Weights of a small transformer language model.
Size: 11 layers, width 256, 8 heads of 32 (1 for keys and values), MLP 704 SwiGLU, vocabulary 4096, 9.68M parameters.
Training: a variant of Adam for these matrices, 435M tokens.
Each number is 500 + 25 x the weight over its row's rms, rounded and kept within 0 to 999. Layers, rows and columns count from 0. Numbers have three digits each. The size before them is the row's rms in percent of the matrix's.

# layer 7 attention query, 256x256, rms 0.0697, rows 0-108, columns 128-255
073:498510489483497490494524547504524548501549547514467488491480501488459538512559497516517501497478490501452498483534499481537483529534486521492520486488544473505456442527475482508512498487509505510524465510473517496469521516515494489508536494480448514510464534504529512487498514459498525488511536455481504494496546521496504523482515518503498557494533505503499507540517446565475514449499
120:520505514457466499497529499517471505496560501526447495480525475502536511518499484499476498508424545517538505465524498466488506478495512509514485525504506487514534489523459535485507517446493504535459500473471481487536538466487506491489474499453524535506475480473509499478474522501512512468482514544512521496511494481456458480492504494524516497506523521504499482554448433496490458500521
084:512526521485486512491484486484451470488477454490528530495505519498517459451461527459502481521534464490534484520497493509510504498490500486496485517511471506491514529494543496512483499533507514472480561540528494467457466508513504524500437498533555502479558496480479473515519470504476512552547497522486497500463447504500494512540491518492507488476483459506529514459476560494542486526490
089:488511487509541480504446462482526475505442492468546512478485509496453461480528528514529550515538469477460513506493515541534514516518523519520519489502478480484449519481540487511470477504487489517509499524556515518467482524533504498517537501527492451490543512537483503528515483506495503532511489480466528498521533507507550538517518506463478457499481471526468521433507547548521540502471
104:494497537496493496488456462487461506502472481482523510494494511522486469452495532519519535516529472484503475518477529505513505517506517516469497499493510495492485556495559517522492492500517488494463524527527519505449472541512510481500465505517501456486509490440452493499534476490495519545537513476511496496491504523501498509560532486467488496531475475541486529476503549496517509506471
064:528470537518516502573502500511477479553482497491524462471468494513495497454540524527509545522507525552501513509454530521479515498474522464524503486512529491513532520528530513502491478487526509505467531459473505516515457500492507481491511498497514499521493533498508516510497504504484516490487515498422511531579521504522509526492502438544507493534485494503477503498496496477483465498509
078:496465487596557481485494518525515482502476505496518472510490502511473500537513514467538496476510508483465520493461497493486495511506483497465535486541511498513499509518463539519503487500484487507524483483480492539498483481509503454502530475479457485509493505538522505510494520529490479479480462520526530483533540525462553465475482462535515465493479536489488512498492482491513493485507
091:534450462529490511538553470525477502500502519538516493531540464509540504517512488461500521505450517550516516514492514500440479488474492493527517500523509521519569476495500493503502516441531505524524485460486448539493551484490468452486517499479512494497487490479527509498485495506516477446474507539499502519519492443495476491502492508499508481513549504504505493531513469492495485484477
086:457533518458447473505518516502522501498497474538469505516525494478513483477513522514461469536508455495526504461508470478562473472546512495530469497463495522526494498532502471465515500551511485476486493547503514472502487518527484542458474525545530484528505513497503499512495489498487540516532516504575497492509533537523476504502506510473469541487515489517483536510489498539479467513531
098:471530521464504481472473499490534525497493495511499538515498508505485492479523470511539556532519456458505472544504505498551549486464520482492479500481464509480496542508511506496476497471496512525493545541531517489441488504500518510519509511527482489479487515476488476498528499476496506541530523510461528488465461501529533514519500519470524478519490467506506502480496532506511509496523
090:466544452554500539483488516540517469499467543521534479525506504523540475473489492531490525491510533497516528509487532471497474459473494501488510523475492532522553547500492525518473491511479495474511467497499511553529453503469530511506458487516442491513506523504504509483498497498501513508519510469561485516468478507510454546491541510487508497478486536559522512489537509506463490491496
089:514505512523515558462503468523468480497511512526458500461483495469485495523505499519487505489534530486531548492501499514482525473472512506498492484524490472506510530518530479517490501433479502471482502515478476475516529479524519530519499493479496534527491475515472505489484484523464498493483547511522500474529513510501512529446470440520487472484493507514485466529494477478479521548516
081:519527493505516522500498448455459486495505492505496490525506501497463522505510501535532460545502500475522477515473462481534491528487477479481496500518558471486488503517482520529460479551483469505509500488494508539492495475548521551458469503504527498523495532509479482522517482496517485513504505453545527489484501504492477522513499528496544542444510521510518499518466529530509480488492
097:486508504521503486503433501487506512501418482470505529509504516491478473496497513508506475502523471468476482495497494500536512511523484492516500516559484495530439524491519471518510484535495486494507495494525534459468479508523542525484501508534512480490551468498501461515498482477488477532544517477513524437519541515512516530536509494466463494441486502511514516479487512517514508502468
107:514552500535529493498496517475531509474460506539485517515494522470445514497520530489497436458511519519444504440510474492514454511532486493492464494509520495539435499495498549537555474494515490474446479461477531481497468495513506487533523514513541489482532497515475518513479502506482522505490513472477545490529556553506474479516512475478487530432533493501513554532509512523496510469484
098:482516476481506542509457483523558496516494511501481485489503519527528543523541503537509511430489499481507530456546472503507521516514548519518523490552468465487476515479523452486505507522520527513489480495527517501478497483491520472503489455466487516507522508503521477497481531565507487519491530501521490483512471535546467510529489507514493476510477503531512473508537496478511493496519
112:490484480445518518547475443487526507511487517515482498503494494486496475482535539538514532543532553509498511554481482492464524541531484498470504520495478486462521541482534516482476472461507493500487482499512478501470572540504473509534480487459471497524467496505476488511529525500490501506508502475513496508481493525490467511521476527500510495497490500527508482515466495496505482479516
109:470551465473505512484523512482474509452464509525456487484498499503461504493540497485515492498504470425508521495505512495530505525525469542500492503460501462522512520499504530487541532485463478510457529486551507510480543498503451498490552509485478500511480466496504538489541509473499470509507514470498499505473517454463505551495541497484495544466510514594502501524522489528504521480524
106:497487498492482454505516520467435509494539514493519463512492477503491553493463535457517506501509484511513485532484522447481475509506517512511461515469494532465521450521464494494548499502480539471496493467462478461499474507452490497499484520505541517476499508515455514500532518509510533484488504490495485521571496469480478452489504460500498558537512474521513524535519468500491500501474
089:526490485552527480455506515541535530485439565506496531526487496503521514527520502501535506494525512469517507509524508489511480518502497465479506519504515495477496504511485463504483467476480480518523478531495504530501467520537484486530503494472486517475488514512490470469477486465467466506531495526502475484491537530459572507466489504495497460514486529490543513523490499482503523511487
124:504468459505522519541518524479543490495508541537466467500492469524512503535551509524512499468485480487468549442525465513490484509523492498506513458494524475509519458500480509502514518476493505517469491476492489517523556503526474489508574489474477508521482493505487546507468533525525479468461490497494511510469509531476465468498507510526470524499540491510456506541501465495502522498529
077:502524507517471475453505488498478521506501541527484554511476496480501520487491473436499474532540492513485491526460538491496470493516499536471448455449494523511523531473497525497537497500522484541469475480521468484511492528504483487487489527528548471431502475472471518489546486457502538501528542497520512499506480529478421534471543546485522490479507489515473500523506539508483525489500
112:442539515489474505470480515528517503468444493490500525507483526487480469501529489535519476486503479443500522487519495491532496471530486506499468502504488511510445526434525475485495511520533464488478500536542555482480477510536503524526494483525479484495499531525513471518536497485471517551527497472502499493468520546540517533510515486454464487495494493492503514461535529533535527520520
096:501519513453444492478517486499448499506544479490497530517472502485480521489496512491509505489493484540527523505493514510495485460466532519448491524480511513447521522475523515486515493474512475501460548532499500458456475476501524521453468517494552517494518485474444521508530536516487515510532505477461531517544474462530484490519539461492505494499517490488505512503512503523556509525506
109:524490488474485513511489494490533493512470503447506517469508515518436454505494511467504495529516496475492485503482535565509492517537473529503510458537489459513514521480539508546442472541530535457478495507537488492456565494536474523514486533489526473477554519514530517510481505497492480513532481465505455532488522507519538556491491545509481500560481507491527503476518530527523464475506
113:514508501493494507512503458507544477508503557519540517475516477508530542569507509504512527453519529520450511486491484516494511488499499496485517499496505477494513477495447501501476508487495509539467494491498499542468542484553485480467535495505474515489492485491534493484462500508517480495498534509469480486526471499515506545472482503490531491533533467518456487556459480469481528518505
097:477502511514498518502460505498451475517459507470526502486475471464529467499480529487503502479526492542490487529491532446473516489470505499448518524500513499487556513511509467500472492507499495499485514532519502476462453524545533489504476525535533502519523513487518480493467507522458506505517515491557446513489523489473494484518491470514504470485475544484493524476481515492506467527490
101:506477535496484520558490478520512534506522485515531502489521513493532477489481487475483527506480520545545514520495519470480475478504519486491510501513501492480518511497497482515519486501540489484502493485504493500512484510480535489522465499487519512521503479486481497502502541496472562486458512504528466507503511473480425447508506486531476476509470495504492498453499473461490496492489
113:535547487500503536460522459556485510474500466470480494539492510513515500489451450523483484494462491458557504485525512479500493457515557500507509500534531516518474503496498540479528496475520493511515506490483486474529478487498541528453492517536512502501454501504460537506475482471506470498472491517505508472475505499509477486513495489530479524469467537519487515501511506512470469539497
105:537497512517498476550545501534471493515502524511528505527510519526482474489514526499489521546481510507448465484433533466507524564501491487464516499523476470464525517501483505501520487437487466526521524521490485521509452498445496535516519475541504474505532448482453460494478443517472440509502489480546491515509474445507500487474521518494507500500519482537480500510521510505497466513497
090:509507446513507480475512585487501482486534477507497511515525478511504443476471474466480409530466485517491504484525525474510458477467495463497491486493526520511492477495477514540512496532483475509497489464453501492541486489487511506520506502532519455524509505514481519508495485463507476495487494530509499504479517484481473465501534495496472564450536546458478521499484508543458520502486
091:440512494512465522548499584533487500499535473546439495490441504513537467502498529489485499504542530514489502483522492496469494486492453489481501485494528510525536491503497469506489530522471514472500535493467483510524498557470511492518503482481462507548505515462445489481521497494490506499495512544522478502471500492545553486483492501510498529484515479478492471532507471480503488505511
032:533501502442500552509477478508488480511487492529482541517524497485510511556491572420517434446506536531481484462453525503465477545498504485532487512492523482495492482534493540488522495508499518501526493509477499493510497445474513476455484525537537526527510493517528490504472488515499496483501499497502500499524526501476479541476508495547505522491514479519445471522490517497489470474522
033:461507509454476465515492504512490500518542499507452513558534485492523487466516487525499450522495536470496493520528483467508504484520497503476452570491485515542475511508521459528491500495487522492529558527498487469470513463458515516480503456506477527490474462453528477505478492507483536487497518480508490516496495496503445504480537528456527472505514510477516486507467443515468524516501
068:460523488542452490484476526487519493481509494502500499511463533479504508436495464546452522564516452509499507530497474487504516490509490499518491507500475528507505510498526480486487519503495479488496548501494536499464461526515487530515481496481523471464517506523474487536523491459475516531541495475534497509459513495517492482532529519450464492524490485460547522465525504516537545523459
059:521517468541526499520509452524483499471475501513537502514516533521476541539510589436532487492489489514524519471448536531509517523529493500519495486473527483504474466491501530480522475511522491519483450498507462503502484514513485468482492537504542524510508487521527489535484494517534491509478493535494510471551537530495529505483456480540507507484494507524502478548506505514514474465532
059:515452536589513518495479500507493528497479498502491463488507534514469511486471527548521539519520502513509497524503543519511510511490479473492530459492512451485509507500494509507480492485514455475513510474499496523506442526508488532528506516435478510524513508533501502506507459507539530503496459493508538492459504488475540506494495488500481517550518501458502519476552511503526532512494
111:526496496515528525516537474521492494520497510503508498515524467528509502542490538439510470457478521523507512461463519507475487495500501500496490463502499483518516479540463538494516500491491525510497434479468491509540511499484510447483505503500513506514491519473525515490448510555529476475466485545472494496544505477476535514491471461550518507444451504516456470528489502494498451467526
113:527488476546562493518558476523510507506478502474497488506493517543506495531519515452519511466486518518501520473479553575481499497501510489499514488465513477519491478521483506477520498505527508505517424480483513517542503501543485461502521494506496518499494511512517517486457513564527472484468487523461505485525486506487560535476467481507502525447480490504438475530507536500464508470521
074:505521506461513494520540500459527499511491504507492541545491464507525483486528464458503477524473532481496505469508484488466487478494502521476496492502478511509497510488500501495512488526480536521536515507479540469524539478495512466467516465593475491464473481471508518503480529506465468486483536516467489519494491488515502483510524496505544499471481497514466501514459511512481494520494
095:518531533420445488486453538503483534478512536519531529528497521469479477513514523471494490522537500494491489536481475436515506519525508514533483514538501531507478558489512508493492493528516466476466527520521519481483502473480481548496470504523505485523464514521539470517516490433477485524527511465576503489511524502522440490529517554508504482529520493523523502500497482500525501524476
087:493502497476495479505464526508524516475486505509501509489487527445495486492510474516465494510525458491488498511480437477540504469488521514513518508473502553500482466506527460537467492483523462487497570518550504499432502487534485558504512528474530496518489481518487454493534496449501471527544502505565498509501505512532464497493539496472487495544482527476545502482494481511524519501475
091:480471490522490476540527486507509518501499487504484484548507518509522499470499461556495504526506503527501462516551500508469477495492491465526497497517476501466509474499500471538503490463487506469541539483518521482489467512509509531503512454505508507484509500513500478482503486479487510513519516495527521490489480503508459491496534523482488516554537483475534504524489469511490517510464
078:500506489567519481508487469501517473516496484483467503474517490500488544500514489547517500478471515463519490481545540554532507495517499489483497511509537473523513510525503488485487487477498546497559504422518483527492504504486521466474501482462470504528511458501516509470489463548519501473487538483429471497484471515444533540494449448512502495509505531482477490513507477465510521498485
074:481527508516512485489468514479542503522527505529494512541471498532464452501510482523507484535527486462455482523499456495503479514506543520481469463531509538489501517501494472541451510539471502497557519539517535472458470505476515537519468493513485460472482504511508482523501500448451494523511541473510502472488492483476513485492503562499516454489511519493596515486469494481501493509511
124:466527507473466492505459536525514499475528504536481517522491522440489487525523505522486460532520459484492485520521439453523503482510522515531478541534504534494471488496523458531465514469500474491507551512536513480440489489508488543490499509515511481515504476492502461515530493429459515533509515474539496471500505493531467504511516532471511469538502484493553501525488472509539500507498
084:518490472492460480459522502548468491488481520517572502496528518531460494496469491460507502492509460509492461485480550460523461509492519536520515527482520501511474482477483578488469469493493472517463531507488498491487484503526518468514476533499510456502517491507485454535497450501521513507511546472519512464483500503513513513518528520489479554517498520475519503522489521518541490485503
092:485516493465478503541498540493492492457512477526472496529492507472506518526555516506486482481493503471526530453488444538472506470506525512534493480517495518509460436533506419537523482494521525486519495521528484490505464514482513552448513503501514532506483480471508511511520497502476488513504519496540514484532487516507469468470488520493528474484509474525514500559517449496493489470493
089:453500566504456529532507537523522521517521493536458517541503510458531509483483487527496519552486501506517474503530479500470500499516444489487469509483484486499515493506499451489513546511539476463524535536492501475463513527519469499507524484515503513475488536477495489509488509436471539513515475529442479495483468504498490487524494509484550455473538471487564491471502509492520489521505
082:486511467520499514484488509474520521465485494511499519527520516510472508524510536491516500540534510474517471531484505442493493482502524554521506514483506485509481507491474489513448495482512511515501562511510527501474516487478507501477477526509477474485489482498557500500496485440476479512522555461509508466486496468498477496517534533501485505603491520477482502462487513449505496460470
094:458494512524517441519526467490465455507516496473484491482506507520520481475492504566511522490478479498469471539525518545450462524488496517460506527436505504544491518476487541444538504484510463505528456506477457487503500509459503494556502495477520488467549507521462481499476493491523541498506444482539512501526501464515540532479514527497508518485489504531496469486510515495497524470483
088:485481495441474455479504516535496483503572547527459493540522509484459470491540472503474491512525516461486489490583486483518493539513488464495518520512523521533497462503486452505483508488527440479492523530486479491468482489474515532487533487515483480514497465494521463509536499437471491503506515491592507520524513518503478509475493501490497476513534492449531492524491476518493497532467
128:556499489516520500519517465497479486531478492493485465488509504531512496487470544490508492423482528473506495456499528563465517520531514485484495498483502456515516483543462522492510482524518538478472450468464473507544505520504512457514494506473507530525524516496492541486465469588536527467490510519470505490531497519448498539486465480517513533456502504508457491544531526468460479515536
070:481475479493498523493550463514512518483479498538561516488533485498476508476482495485549491501515461506502483544493480425497483532457518502470501438451500500482520525458486540491525488495504465524441531513496517511471459495549501490534472530555500470489504519489478481506517512488547506505507540489493508525463499477478465479504513547517489530533496465504533518494503535492527471549494
136:487512511505469487487461505492510491475481505509527508542470535480477483496517502485506496555553477489489501531490484456520486479549501500528492492557493519510452513482539488478492474513496486487507522561552497499471479526479498526527472484529480483500497514519517474500524467440455493544543499461574498491476532499529491507515541547481489504537492496530543537490523515506542509488482
085:530486537480504444451501478488497490488540504500503488520492532447513499506487523508524533530505492524482480563423512472504494512501546539464531509466515524494498484485495531475490483499499477505503480475497485519482480484535522512492480534470497488524500453482489521516502486508516491501523500480527538521503494509495485475486516461483497534508502503484530525486498504520531505521478
082:518512498562496530453532470535528485511478498532509517543489499512509465472494495500484508551470490514463490487506477461494494505503547470511476427493534516564521501458504534516490518478488518479476464506472493522495495543502500448534478485515500486456511463523498483506479487496494478513483514532500474502489505509491481479496502538507496556554494532491500526510475545486538512509477
078:521512457480504512478517481490514485488522519512497509512480495461477526491505504466492527512478498507520509454536466492528517501534519538467496518498527511529488448485470498488536491510517476504507483497509494487467471486510446486505508496533486489491481473490482557489523498496507486470495554526462522509475506535495489511478487463498491514546477557546472530510500500488513482498528
080:518517534493497523472496458496466499516516504496501505502492524475482482500463498529493501535499484538504480553527521442531510505521475518480482544495538471487496469495500535487463492499499471513503523487500477500510463486487498505544477483480508468469489496523510506500474511491522528508508512473489496453499506484522524518518481492496436485543504523467500519457469519499548520549506
098:513478490579519510509503495499509472539491485486463496439514484522502526489490489491503544484458518493504502449523559482488496488493503490505514475481514483537519531511515512513516489469471471523525452480501488521533474526455530480512481524474513483485520491510483559477486534576499463490489473550417490517492494510490512532524473449505500492494493514484461518441524502492493516487518
083:480537540524468532499510491496521513506513495486496491475434498498504510526448503558501558513509514501503480586520481492510507495485489485480517522560509492503507507509480448503496461471509548483566483489492507507510498503451512510492525502511478539494487460480507500487481550516469493506521470489570488498500509485496489506537489508513510474535529484508506505451492463523514496488508
093:504495495462496511531549519501501500508485535465471522523527497483499492491506498486486551479546499537515499442445508496508473489474479514472500497483511548499530511493495460519457554561502478469473525424499491511517517469494528549475511511467450495481504510494516492501511539493491469488494488512475463523488493457495520495514515534521488485455486501472542478462460482447477477471467
084:490523492483470496505492545528536493494505526520498503515488502462483467473493500513493437513539479493508494518512443460490480494489503513489508496487519539507507536506519489518472502509473467459481528534522515477495503480511518521514460530530456466519483498465516468497486524445498471523506539477559515508486499464522437462496553531509519529528502523469559538504484477507504494500514
088:504488518491502502542497554531472513512513522482455537481524498493522463501533529486487477429519510527498513444530436458463483489473532526491470482474474507494501547505509463534519501516469495492471500509523492483477566521505522494532496517487483502507501520468507512506487517513516473508499483542489508490503496538525426471472516481487507506408526516480476516514553483512473506517479
107:522471525502535457516522492486495500542520463502500511466524475508486505515503518516510477524482556519515495476474515496516494499503479488474547507477505460502567482539480526520476511517508511498474463492519482504530536470472541472477469514488526504553515536442487480499453478569503492453495499535477475520519488494486540495541483485515520531484493492501469491503474469496495513456507
343:531480484484522515507531518510498479540516500495474492471539440539477502547488492488530479469462555502510493465491555500501476505484503489486507509494510470500553479533465540528510514496499526521476459490480482516553540461497511468480504522472485535525493508462504511481477511532537481437473482546495505528508495497468525482505480458533534508484503528488473461543474470487450463491530
091:521518482502507535479477517549497484491479492495524529477481509490487494477494500531516524496534390481513480537521496498477523489503520483510485514518499505518429479476526470505505482500525508469521539497495492517470458491520490552488525491538493492470496503552510517532510501461498503546557492491519482497505527534512495508501516488483456480466542500494470510517502552519495526559497
137:471529533517525471490462485479482519488482486499523514491477550461524512450514517522469514540526478489480509531507446488536519510525494516504498507487499525506466539475543447455468509492466496476505518531553498494459466507499491531490516472504519506495533517505490476529489447478462503543556496470513486471490492535510493529520505513467469491536499472509526543458515504525550514497442
125:497518503482493513495457513479474519492488472488523527498478546459503525444501529558472517498532481498492483553514466519500532504505515511516497520527500503507455508487539459452476499497493511492520562510522512508461467498510518547484517479512514503467519506525484454512526498484487531543548491464499512461518511533500492502507540516465465486513520490506515518474499539508560506519446
087:492520526524487458485501474445510539483513474501494537521505524486527499454535504525481504487463527485457535508528473482545509520517489518507541522497496513494522548461530515452472530469460482521483485517493487470522491476459473482477508477462497491502516475505487442491530492511449527507486535470493531452513525508500511489510503498462500476525504476492551522466507460503543480498504
078:493463498515508467556527497465498515502540488502507474499514481513496517510496494515470500500498516481488513462507504491491483528491478499498512532482501513523512494543463493507488531514502463519527466451513501506491522493468509460520505499474546519575503543492526437490493488523518482474476528502517511467494502492502531494490515491518505557518535486472517469547492440488454519468511
133:500470468503501524519555501513519479531536537516485486496529446542504491531505494433529504453480548518485507472462541499473479503496521484489488492491489501472563495507461567534498501507509507547495468496469501512523544477498505460521480514466500492528480487488509529490487521531542491454458487533444512504503486465489504488483464463548550505483490505491457471520482475488460472498550
103:527513481479485468486536515511514495487466473511546536479506496486478485465492503545518492532513516512509492498484498549505511497518487515566465480530484495504486498539486466514541493530534464454495473479516511478548495540539524500497469543516528478483521548464522479513492472519506472494497456523465520546511524500497526514506518500519467499439490516488435516530479531510431496508456
113:479525532493508488449429480498485528479450468496530539494479551459487520480498503528508532513511479503506494550504497515522527502475505522497495518505502493482457519479545475454484476488497523481511530524543511510478474509518501552513509506558490499436506482499507467490526479496470503540530491473459504459479477506491464493512520529450489473508498483503540538465496502509562536520484
113:455547501489468486542518562506498460484493503475474480490486507447528504543519473535479506494507478485520469489534525478483461487517478492460551542550496504522502483489528492496495532495480479520537558525488523508512500495523473498465491490525490489494481554475521496493552517515498477518531534502449485511484470459507521513508517506495503542492504521519488496478479480471499499500517
092:512534455497484534539525491472525508528530521523452478472447425526522521483505494490492482450491488462493462489499514477480503514493530480544525507537489487495523485507481494503511483502489504574453528523478474507529532446535452484462537481452497495527511478534476512514489523479513493481486519490523520464544524495506518518518449484520491469537498469490503478516474485490522464522494
095:527466484473531524511472522499456500503526506482532504479523489483470493482516466513525480480523517495549479523452463515523480509501508492508525439488540493502483460537470496494528506542487497505492532512484476524532470507516518479482522518496467509504499518490505515520489503479490499479455511499503525483542543480484556495524503505516497559472536558489441506523500502536502497458448
111:480523524497512502526470492502487492465498493508520511506471553462502514480507502531518533491552468445486482554520490486501501493511498513486512523522519511523442493485520425461485507483495505500534548496534505516447458505486503521462522492512494491470496520518468479502495523462484511535556525477530491460523482504513515509510525533490437552515525491503523520476506516533531538495473
115:516475513503502510550539518507516488479547556524522478459512482487487529517518499527489458505469492474504491483539494495492449492525459500495502506507526474517508490550489502521547509506464486498492524473499457501545507513502531462515545540498551510506549542469524471495471520549521475468484486519446482532541514474507517492493493489521512535493505515499494482524445445509474514468492
106:428517489519507502516482485470503501496460454484502469534468539536482516506483547506517549506529498527521498482482499510551492510542501542509504510517489497456470491505502485495502477552486507504477488516492523486488479507516495492505520502509448506487493526504528494477531539497490531527491530447485535472495478536525486525505536552490487443500486492530517481452518492465558539488555
111:490478515521545463523510476463524510514517519514475503551448492531547524510479519457527504434517539486465498461507513546526530517516507498479521467513474513484519474460522514491511474514488568543479486524492497570489503484513439467486501460472429499501501454505526537537522502489466522519515510484563493478533513505501494515517468537517492511512481475498498508472495499522532509508516
120:516496499523516514513496446481494506492491523495506516522495469533494500513457532472507460486561468483495527496516526513449504520446518484515447549478463527498496531501500484508481489476509516577484492459525524561488548499498473510459476518468511491493504515498481523527528547505486497490497536513515521486508486504527518504489467462482503517472520519486490515516514519535469525472497
112:517518477518480499452553494491479517485516510484498462502509457520541512471492496483489433498478545559485508495466503521455526499486505492482469494490506524539525534451479531465545506536460492536505495485503499491564508493461512452539467486485518509504519486461517493466509507542502501490458536525504557509503475499469430507486551454497525465506493522489517519518484520483497488513455
108:478476496514494469521474523523556491515466478452524470459484513503510471511520494524487546531513469532490453520483489512468473482495483493472537471486529462524505519523529467486496477523501475518542528514514529500483493508519487534522547473518507499490487525490538504497483507499556493517518502461493461505489493500518472516510558547472477486543475503506490506435515508453548492495512
150:494470478494509522500505502478510508532514508522491469495523464552484500539490522467511465500461538498519533479495526503490478526484475503525470500510529502483535503532465542543526505484470500502457455491501512502534564506506502448515499521482511500513476482455505530489482532541541500453459499511472510493504483476495504491487490464536533505480497509495505479562485448496451503490528
078:472520501483516551483469482466489520498502512537510552468526491552517544520515555485512536508483503537490563545428516564508513524502502535544511524504510525485506524512508550482497485535501515530502496533485492485512513509529528540486516543528505475433521500504493478472510510498531485490516464522467510486508466493485471515489486489483468458480490507466510505511516501495520462506467
206:455520520487459472487468515523515497442446464482537504533477564462492475484512499539490492544535467471520489506526491506515508469502514510517476489527493507491460532465559475485497492484502471478522500521542522487481471530516487541516464483537510481461522524513510466535548499493464512566549492461488472500475501531530502536507542537465467501498494479510506537470531541507529537498507
090:480513445480467450489519489514507482442470500469561502494501541482447498488499490508525490485503491524504489503484509502499511478516532522492427527501454495454494528495537506455511489531509478460494498514535501496473506493532500497552478511503511508423496491535506443500537495531511468528522452479424517518479508502550496487509533495464500455508508526512461564486502550511517514501464
107:509522486444494485487525504444536495500467509515528528528512500527484483482494502448534542451540517511510469513541485516502519458512545504484495458542472436496515486494541531514512484509561536504463523489529473499459503493488522522518470509562475493478506512483523498533499498510457493531519499501503474553491515525515559495489487516497505500501499475511479490472532518530488480450503
119:472494504471545538512489504506504528533533505511485502451529464500516519526503529475521549478461541487489497527464527508512469534508483489505539523509520481469530512525476500518482509495482539533467494505479477486507535448489475481465539511509475493515470495493471533465427501513529497461466511478492492479498453496477480501479467492538512486544516482500535476496455433472522462518514
098:517508470529495527502478534483527488494520473487521538505536484481468460491509531517554551492532500415475501513500507495531508528477478529504526520507490499514458493494509439498504517501510474504495475511521483517490526461500504451484540499456534504520503485519506537532507522512518489483537464514556467515513548525522547486507517479511524524491525493500523500502511529507476487550483
112:504490503492444494524515493494539475494481506494471477503500501448546457463520453481477473483457559511464511474505491522485505488519465497480471478508516462468539530525527503488517510502494448503496500486504472455544458495490491512535526457503504519536514492511526468517451482508511521499489469493508524500517530525464465506483504510492473467491513522509470537453516490488529490520496
100:507502474459508531503509523509482529502483489483497508489501514496477473514484489553475477481507478509541527525433483490507504518503496495512479537495507525541469455495526461528489500470511530473530513511505505475467466518524514523458524496545536480461487538505452522512464486490532494510482512524538461502478497463499485479523474511499448534526488506492550479523510505527517463504482
110:554473497484513538484492478454489485479537510487518498484512478523515516498479478455533481425504526557458460506469500480527518534493531467454529516471468449511539462485491539492492520525507523515498514473482521531531485501457459510487511480519467503514504485510502539491516481492515491470444530466473508466539464470477498493475528491504530560499514508484494506491481497506488457494506
119:521470504493464527490500536537484471502501499510500484452538489489474459516498507536492451539502496498531494520484513515500465508514494479493508515504545492550478508538489478500489515531505468477548499437511512505533526532485535511492526511524494492516514516494490546495485478497571472472493473518486485521476476492501500520515478479501468558493529521486436485549487488511451519490469
126:522508495528508470463508534506473449464482471514447505533492493500491525522476479529509465480513487474483496480552508531511525494482501481510446558511525490479490495500528469517493516495495507513520473483510475544453514524526464517480473477494478520474525496528477503511520533489501528516506529465569506492491502500506527496515497466476458533516528516493514518515531533496446553517520
097:494459500444471517457492499509505527508521524502461483490529477462470519515507491501530515483497460471524480503465516481514452497504500528510511531498511494491482489554460499507491501473528505499491482519505492514474535483505487507484535501495435525524466501487515522515479538496521496480493508440481499514493484509525454539508502505504491574505564514493527494520506443518457499507491
096:505496483400466521525522515499490474522556493501448480506539462483499487496473524524494495553465501501521473465500495478498505467501511492489456551527479517488519476530479523478522515471480512514474527475485495479508520471492504483461501496459532517520464452460489516501507515507497516476502482498533477499492490493506458506523517477505525514526522509515534467530459441518482490510524
113:491531495535491489503483504510495493475488485510535530534487527498505466459529515462482515516513472498490498517537456515544547506514501499523460509518472515471476519459555475489507506514498499507475542476532506486466484531536482507508504498493544470464516491544473454517520451486474483558556501486509494492488519526531512491525506480455447468517481487503541542511522545519546534522507
114:503511500613554487464495482513520492497449512474550503480471529526493521513503523470512501463546494494463518517498522529522497525504483504521539477496523450489476502505512466485452486523507510513528470524520506535496483547510504478516518514475475474497523531537497510496471474530527464510492504489442494499520523521511567506492467523490464486482481482525454529486516518514531520496503
102:493493521559504531468496496520497518462492480497548506505465546512510505456502527487505488492533480493481495566502514521532552515493495515514486508497485476462476495481539497472500492531517522489508497489534483508482485545516473495509497507479528479470504518506487478509530483517511497541521487519475514501500505523507534496504490484471451484510498482508519561494543553507529508509489
107:518489498571533501510519476502502506492471506481525492490473487535489516509497502489542493474529528493503510503459559525511479527494480482506510475492552456502509494544491489516461478524492519480505450525501498532532482509479485478496548520476474487529505549518511553489472481555519465465458490502455513495530482494505543508485470489519503534488486509508464497491498492494506468504504
131:481497475572560499484519493515502500476463532481517493507496524535479519533495499471540470463538539510493524513475537532487495539484485504494527483499539442522490486507488517472482479530488498510513442527524508526511481537498520460497514526477477509497502501514518528490481487533520443480489499536460509503529506493480561487479466510519517460458480515507477515511484500490496504485521
100:495464453432475494516537520489475485550514495510482492537551469496486500462457488500485493530456498518508485442477522436467481467514523502483493497516473543540563476497485509497513523491490499523492516487483502495500532496489512515499505506545456492491457486455519539498512534493479475461508486521507511478482493479468439507516523498517543528502484527487482513510495471490470464508512
105:479496542421458477517484504549512499511524488536494511486526479451517465482498517538472512511503499486528469508517466461520507471512487483508488503495449557510519530534509500537520521490521457448489515523533491484477513456514511525495458465519519497514503478477500472532500477480486528508514511477572471492441528503538436521523502498509495559498513482474512504486499466505455493522498
113:458520481474513448492437501489541518486490523496488510485484507485504515486517507505525550498524425488497490514484475497518513505484508503511511527510519504463477514517530459512493481492480504503565548529534511507449511486510489536511522500502495514481502518509478455492529485445470464538544509483486490501459507485548530479506467517462489444568518473507552492473481483535516515523463
106:447501445495457504504537515482507508498513465515517499515499512507519508476508483511491492533460491523544458533529479509504520503481516512512453526484475552458500450498503519516507494510457518519505516478520526501522485524483466494505464511502512469507516522539491500508529499480523497506540477498518515473523461486481484485505573476510481546520522533503521486527508492527512476518478
097:511542506511507553478520496504518488467505503507471526554526473463472521507517499483521496524477512494522500499514477524490502522521493501497479487513517466497492493496520521485543510472481529491493501511466471462516521489520495494488482540510520480510486520486507490504535540498530527484476545517481466466551484512477546511458464461499492529460495515545485461537505514499512506483539
099:492488544491444500447493488495484483502513473539481483537495495513514516492514502508510511538477491492502509577515453493529521494505496469502463482463483483470500494507496494493498467489486491496480543467457477459502495480528505526489493470458543502493530487536509462518483472482538548498507526468540524484502511492447464517497525500514483529495549518505547494509492502514522511540446